Part of a small language model's weights: RMSNorm before each block, tied embeddings.
Each number is 128 + 24 x the weight over the matrix's rms, rounded and kept within 0 to 255. Layers, rows and columns count from 0. Numbers have three digits each.

# o: layer 5 attention output (transposed), 320x320, rms 0.0694, rows 41-55,105-119,169-183,232-247,296-311, columns 256-319
# v: layer 5 attention value, 64x320, rms 0.0655, rows 41-56, columns 256-319
o232:139160140099168120163113092151153138131148117108136167110115129122140140099134128147133126131056112131201137136128155116140162104184120097170129114134121157108137107110116118167170100116152121
o296:103162132132154093092108127135127104119136113159118143152136110119104159067128130113130115109113143094106169118136129152146115113161110099154123115179126106149191111120097130159124117098101105
v41:094168117172099153140108132143146158155139152183136093139104113119139135131091122104107162114140113111101160132125120134112126132122158145079136121180124102105074101134156145135108148127106133
o41:164120167155143109120142149110102108141184095084112120110154101121103085126119124113126111167115152143099047114121098149175106108116138141143105122113146132152165138106141130111161094125152136
o105:163115121116132128115102138133140147134126156105150162143135125118063142124160118157096101125119132112174131144194139127112107156113119116074117108153112156127160144126071154117158111145161120
o169:124125125114135128120181140111104096105119132133140150108116139119129137125171127134079106109121073129169131120166152139142187143166122108187159132089102114125133139149121081155143131073118116
o233:153134100127098144116125140154145091143108087153151117142099112124137110114155131158149112086147116139128173127162218183159161133157116113162105152145151091114168138112132084157118118083102127
o297:121133089134116127129170141130137106103101101181141134130089127143148107116140143119147122115141130149117134149132159109143144135154129132147133118132142144138145133103168074154140150120103163
v42:128088130109099135137073122120106129121149152110117169122099131139140132113169155151142116132046146075115097133139122086127137083165154142096116091138125135135109136129145141092139132100108106
o42:087108149130144106110130148152157095142104133100086096147139138093163139114115093152142112154150130146112132094103132150128123130064145137146153116103097105164118115113121092112106123205144164
o106:090157173141108147143164151164117154107147136119121126112134116142143139115140143108130182109134142133098151154126113152120079157126136152142135147107127145135092175141143141124132124116146190
o170:106125121146166140166118117127128133127112112131154128120139115095137124210145100137126121094153159148109121113106136114122121115116120174098139113133146122121114130140135153123072168095106141
o234:139114104117157138149114091095134157144152158120142120141133087145112117135126113129115169127145135087170170132141118119134121119121094136111150152137111118115124135138148177155144093102126120
o298:127102125153127147174135100098138115149120135099105130142099124119135099131135106128123171087113139106180155159132137133121134101125117142158140142168121105107130117111121130133074098062116097
v43:147125155119117141133117182097147173112119128125168128149121120111117147128141147113126147095094132148088183109126118138140112169112148080126094122139154096160106155103162129131144136136075146
o43:112128094112153144132148111121102068162096119085153081100136134122134103096134098123091112149166090089154107143162119135113113114147109169113138148149110173091090113127098166135103138134169102
o107:112142103130087099095183134118112117157165141115133115147111156116158130127086140171135137121128106135129135100132141173131135091100079142113152125128147147120132136164152110117146149181140107
o171:135097125126124126129089079144105134105171139162088144118149182100127166148135128174146130083131143141088106105082147107110065107088185066172138142089122109084144149140150091156138145132136148
o235:125133121117139095126102096159093165131181195146129166129167128128155124106109140192129125115114118128166125092115149139078115122157169093140145115081139131140097140136142135136128094110163159
o299:133122158111114093111115082186146145090168141158113147143129134121107127150126132177155151111125123134087134082092158114094120103134143101131108143097152100118112165144143101146158126150135150
v44:101169139096169161102089104134129149147142128140133121134129182143114122126162143109142125146093140131134104136122147115152091136100123137131119077148120118138119111126138141120170165111113133
o44:148120084121147112183112137115169080117115130112129068097179163101134136151139148129151135098133154171134101099125095151117112128113152131092152126128113108149127111116155144156070135144112156
o108:138106128147097123150152151082119060104141087105120129125126151142119134122126118133136158062139163115116115100127142152121130121105096128135128144128124138175128122131148104091117160157108149
o172:140120157137125128145164108119072137156125164143128155135068098161118136073117150175155094135112104098129202126126170137126151104130125097119104152095108078115152144135146096143146097150174126
o236:116144177135141127122127124101128154117131144174093145118117135123109153072133128136099134128117118158141110088144126144137189114126103094110112147141121117127137129128120122129134137160114100
o300:139140171117182111117155156105085127152087158164141144141119116144121122062144139125146140177137113098125139116151135160179150100129114085117128153158131116098105106143148106158101112138145120
v45:143131156105156101118137133096110106072133139145139152115135113073121123143094159155169138125114120144091175109117137175117158129113122110198137135134107143146102099147125126140126135122100133
o45:098088115138128156126165098127143139105126097114140133128147142182133128127126126116089090111141095064167148132111111117130122090079149145098146101120104145115109126083105107163119108131106137
o109:104192078115151151134123124155174160148137154115151113186115154113131140130088112118118084161066117113093095084153129080135152127146078125084125096188175089119169125127078176112146133095166096
o173:122168113148109130124104134136152127124109125137147134134107135129120129145120097093166134136116149180121118115113143114132084141121137122174147150100137165119129166145147145111103138134125118
o237:126147104133119113161134127151149108168137173127111134137108130113182140097170127085168111150122135145115123108149158126097112117107154133138133125123152143130152123149129143129116141147151141
o301:153153135176097136166147129134129155131119122139143149099085149119102160129123113147174157137063125142162159123117133123100122126127112125150142140101183167174162113170160132141142111056082105
v46:124145106162133139140142145116141141123133138134134115144104171085151102148108116163121069159139179125157118152122132091071099128066087137097110142145147108142136136118087131141126137147090113
o46:087102183111152097122112117096148125155164141140150101125134135151102153132113129105135168148134127141142124088140124189146185114127149124136125139142067126120134108142149137071136179102117148
o110:094093133123125159118116135137120167103122123091124133135141134160064134163099141135129139118129152135099132130110131108136110146128129153135142116133116119152165140145104128130116085144140142
o174:107116143127114144126178119146121109090081111101110190117188098153144120075105178163091169112153115108114127152123178124097166137138128142104086099115162160117132111136109112144109078103171153
o238:141125088149136159153116148130145113108142123135118132113121113134160114082130139154090161154131127088094151159142102134132138153146094123125122125126143143108139145148142126157135111113100141
o302:149144142118112125140132106132109109090108121145126120114143110140129100112149162144098120143145155116131163133134130117154141117115094117154131165167177145160147120142089116115114092134123101
v47:113131107194137064132182158156068105113130116134152142081125132101110157156100112154142169131106117142226170121187136115101145122063127116112125150137146080157115118135137173109115157136119114
o47:108113128128099149098107137142170120123131154112123118148122128136142116121125170105102132097154100184106121130119092138117156132169165148129170107117108168120105107139157162116123156196094121
o111:125135143124153161109134124169110122143109141100121120143110109129070137115129150121118138129134129121089109105147123103158105159143148120123125147109133154139136132164071140098119075105169125
o175:142110168073135162121151098134112111125101110108061156126143125144112144091157146214132136128086184093115110136098178128118134127082129106150102116090160118083158116113084132142169143075196151
o239:145132152119125168133120123109130128152101125106088142121155142105111127100160123150106175131115176120108124113116172153129115127104131104143101143122104099075129157124134111124136132093113170
o303:106134150112142123138155152120105104141121139154093107154164112158104130116110123140113151133114172117138162112110112122142111138099139142167102121134110139124126107152125124098104130088136122
v48:110119115132111179115138177108137149120167147161130135123049157147126113172105135098113126118117102122127090131109125131156123122109115115132168143127125119118116104106146080141112139118111166
o48:136130114111142106126119111134135178151105154070091115141149119162168131107145082171149181135160134148123111117139129113115113157147145119110123133159077118131151119103143187125081087154136102
o112:133136111098159120101123146125147127130134164088157136172121137061093140142093116167152137137146115143133128124159143092131094142123084118131088129148122137132167173181094168130179115057151121
o176:149099137110110138136124110078183064131092092121128151122101107110156137132169105138134105113114145112156102139135153100142162155114141181116103125127119129127170107128125116101101129108134142
o240:146092104148130137126142125090120113156141115119146154135132153108127114117099111117133187135103086101169105124160157110155166153113144156129142112161155116151126143170106122094153146126147134
o304:110084108101129168124120118045164144106117126184114128153121146131118117108116148100151140119094134092132092131138111124136133139107142204126134089146139125127117085140136133112120146116118135
v49:141126145090140137128153153069123116161170122137072147106094108111135168146132166143155116124129126120163110144170123103155138160140092131092172096103138141141094100117079127107089107101117131
o49:134136147108126070123104152123143121085072107109181106120167141122116145139135119129110120118146105118120165101086155104130148122126145101142127129121093127126089150126135074177112156130146137
o113:086152132130102113125093074166114167125141115104132161103175111110149134120171110151115128124130152129108175138103118166152112090166135152095104130154091112109114149079161136111137139144082118
o177:116073156147135173072134137133120081164105040134149133127144154095118133097129101121104154091126143087104109128110124124095078099126153155137116104130151139115146113132127158161137136119166159
o241:139115126111147138104129133121130120120159076157151168135145126147148142110141096142118161079105128134118104120109122139138099102159141116101119085130114159134142160113103131133148132114130134
o305:174098118133111135132137138146105117174213100151154146155128137144147128074135123150117121103158156122132127120149102169156089085141127130090119152143161086122115127137121104133097100139170108
v50:165122137142132097116152125117151159124113107055121125154095099140148116131128170128092153124141135106142160155164119144144127111162133146134150138101124133134136114167141130197139114180110156
o50:087150119119123132157108088145116152104103144146146141105135141153122123171127113105125197106119176106134150111112098120149147146058120120081115162125148143104106141125147095101077147109104134
o114:129156139122131137090126166120084109142153086116137118105132120100097189113172111107170098118140129114113137118164080172136155132186117120116144165161097081128166128113165173111165161126105097
o178:134110103094119134088112126145151117100128114161071107123149140093107118127133138130152104110100147128117149111083177146150103105151190105155095091108137133143122122099137102084130175166132146
o242:128121116113112120135120159123089132113141119139147115151142114090118151124158125132084108102160090125137115113141168167145114121134183116138161143115149129168117095152122106088125129159161124
o306:101098168134136115121124099142126141118159095120122114172131122154093103089122138131103124145128172105149124110122136112109133154113148152098115107118122115103094140175171124091131158149121138
v51:116148130135130159139185106112169147106140111164103132143127140159163094094141134122139108109137090117129134122131104128124144147069118162147096179082165135145131099137111118122136130128154121
o51:124128095105148122146095134120127095140096104124148138105144142139124173157139099146139154121117149159114119137073145114160124131098155115153119123107148103092139131109121067087088134125136183
o115:167124128120136093131110098163109153146124130151098125098160128111089141115110111135132108142164131141177152095120110148112112147231119134123134138148089124126152148073159178123121127114110142
o179:112153114141127101077099124158100116146160089132136116113138113132133093108121156126132128109103107103169121128109142107102076143168122170120135105163127139136112123132154136177075125110085115
o243:152144129084138117102129111144108113141117115120148155135141128128118163137147153095150099118155136121169112146109127131129154129140126211105100140118141136163109081129136122116129131110138116
o307:137153105143093121097124118108119132110160110129123110115108157130145112124062134102166091087135141133127136133135116115089119145118122175118107127117189120141133113147148128168114115127088116
v52:164118091119164106114150111160108151130133140092082164117163140113117126160121127102100106109115068079167131131111118117101141112154126099121116069147112098103093125146120100163132131089092144
o52:106105142162099129109104163097131152132165032169117163180133127154134099099123149123097129073137156129129172135145153136125108143136142143110120120136123164132155107061140105144126144126162131
o116:099132196111106119142134083161143131130166181135142117136140146126077121130164108147145119149119150111139086135130117056124135149081104107077130163098153185117117128134050099141160059126177143
o180:096143120111131141138125148123135153096108227110080103116156124160104110114142136145102106131124161167117122109197129112146139117150121117142142146184156135122090141174136133114120142116115122
o244:104139106109128126161147154142154111114118190091140102149112128128121119128147125123120100135143131105117103118134136173110131126079127145139133127141159103106133130178122110124127116137096153
o308:081135140124172139168097131135132118105122183137133107111153117176120134147148140122139118127151145103126139120137096130129148100119148106135089094163127166127113127124175116126093120147110140
v53:118138144114119146136130116185127120121156142132166138173102135105145144114152104096117101136133087166127122139092124104125159107126126136129133107093151144149100135127151156145114148112151122
o53:181106143089109111150131136122172122128118112128152117068135118105146153099100105138174155107096126158169118133118141146120106125123093115125117100161098052136129104118126091145083120138087163
o117:123105124177110100119093114100084091125146139124120153117126182157171134103067150149158174082119135123116185102148132142129147121085136173126146123147176147103130138136152117143137104172111143
o181:079119137143148132140152129113044105118103177125115110155132139123152151146121116135119128128191157123139137089145103109122124104094109127127170125126128127138132142139111153142152107120184104
o245:119131102132141146132142117085061149128107167119156107125138147131103136149133164119113165123128129102156182132142108143120123144134145125090137139110121139136139144125176147123194120145109089
o309:160148136113138128121168115115121176127098158180128126130122135127116161166119114112108129136150119144177150119137148126137109126113093125111124141113154126135094098136148130148160117133178078
v54:115110149109116077112119111091134132083161128117166123123171070144116060115106109127114127118161111107068139112138123096113145137171112131149127140129131122098136122136135137094132117074157162
o54:104111151144149146125140188125114127143134128145109098175128116161156184114085072112192113126117097177158156134133157116137108132157141108101145112107086053153102132138104121185094146104071092
o118:113175115114156132169123116175128122118167115149112122171133138130176112118135144136136108154100137097111112115122128123152130121136132117113131124153133145070086106105154149123105124129113105
o182:126140102152103125134126065154145155139155119155132170095103151121120120137154149122099108127153161142122090117120109157104123050077123120109104106081170085135174120086076119138149116187172153
o246:124130107112133120112157111123139146127156095142149160102101096126133131138103147145107110114130116102163116155144118120151129107097140140098095130137123120115155128154100121108119082151166110
o310:119131126157095129149099101109126132136134071178118088077134100124148110095128101130085137099149139075090143111155134132111116105108148172141138145153151131136147154088092150151145112133160133
v55:097153109166112150119148137095113160116111080148132078097133114095147149117153206141119137095110140132071144129109083110104139104110132135136094127127182138132151127105131091115155121159107131
o55:078138120126157095136149128113159107125136136117100138137138138155134110148175085075091119144120125163129105117157158110103134162087172164130117135133113206101111128114182116155111145145156134
o119:131110136142153147126112093133104164157138113085102149106138069119045129146141096141099107157134103111156093179193113121115093189147129125087132153107111161127140169140094160142132082076161110
o183:169159101128155134166090125151138102136121094091169178133097114143113112137125106141107118132106137114129119175137158079148086173121100152094126111122155094118110111142111117096113109145165126
o247:193110085142133138144107103128129114139126098090158170137103123131098121139109092121118106131110140124133101156144163117129105141100105163083135116115155131125105101150116119121157102156180108
o311:131119131142117131140119111084114102152115096115154112120090089111100106178127109109096110100129175127111142121134124093110105149089102144111126138146126153111111082105133109132090119116158107
v56:137102093118137113128144116130122142120103148134151111132113123146104093090126119107138152146105138144069127104123119129119153107091106073138103153143092113130150116086104119166157096119140113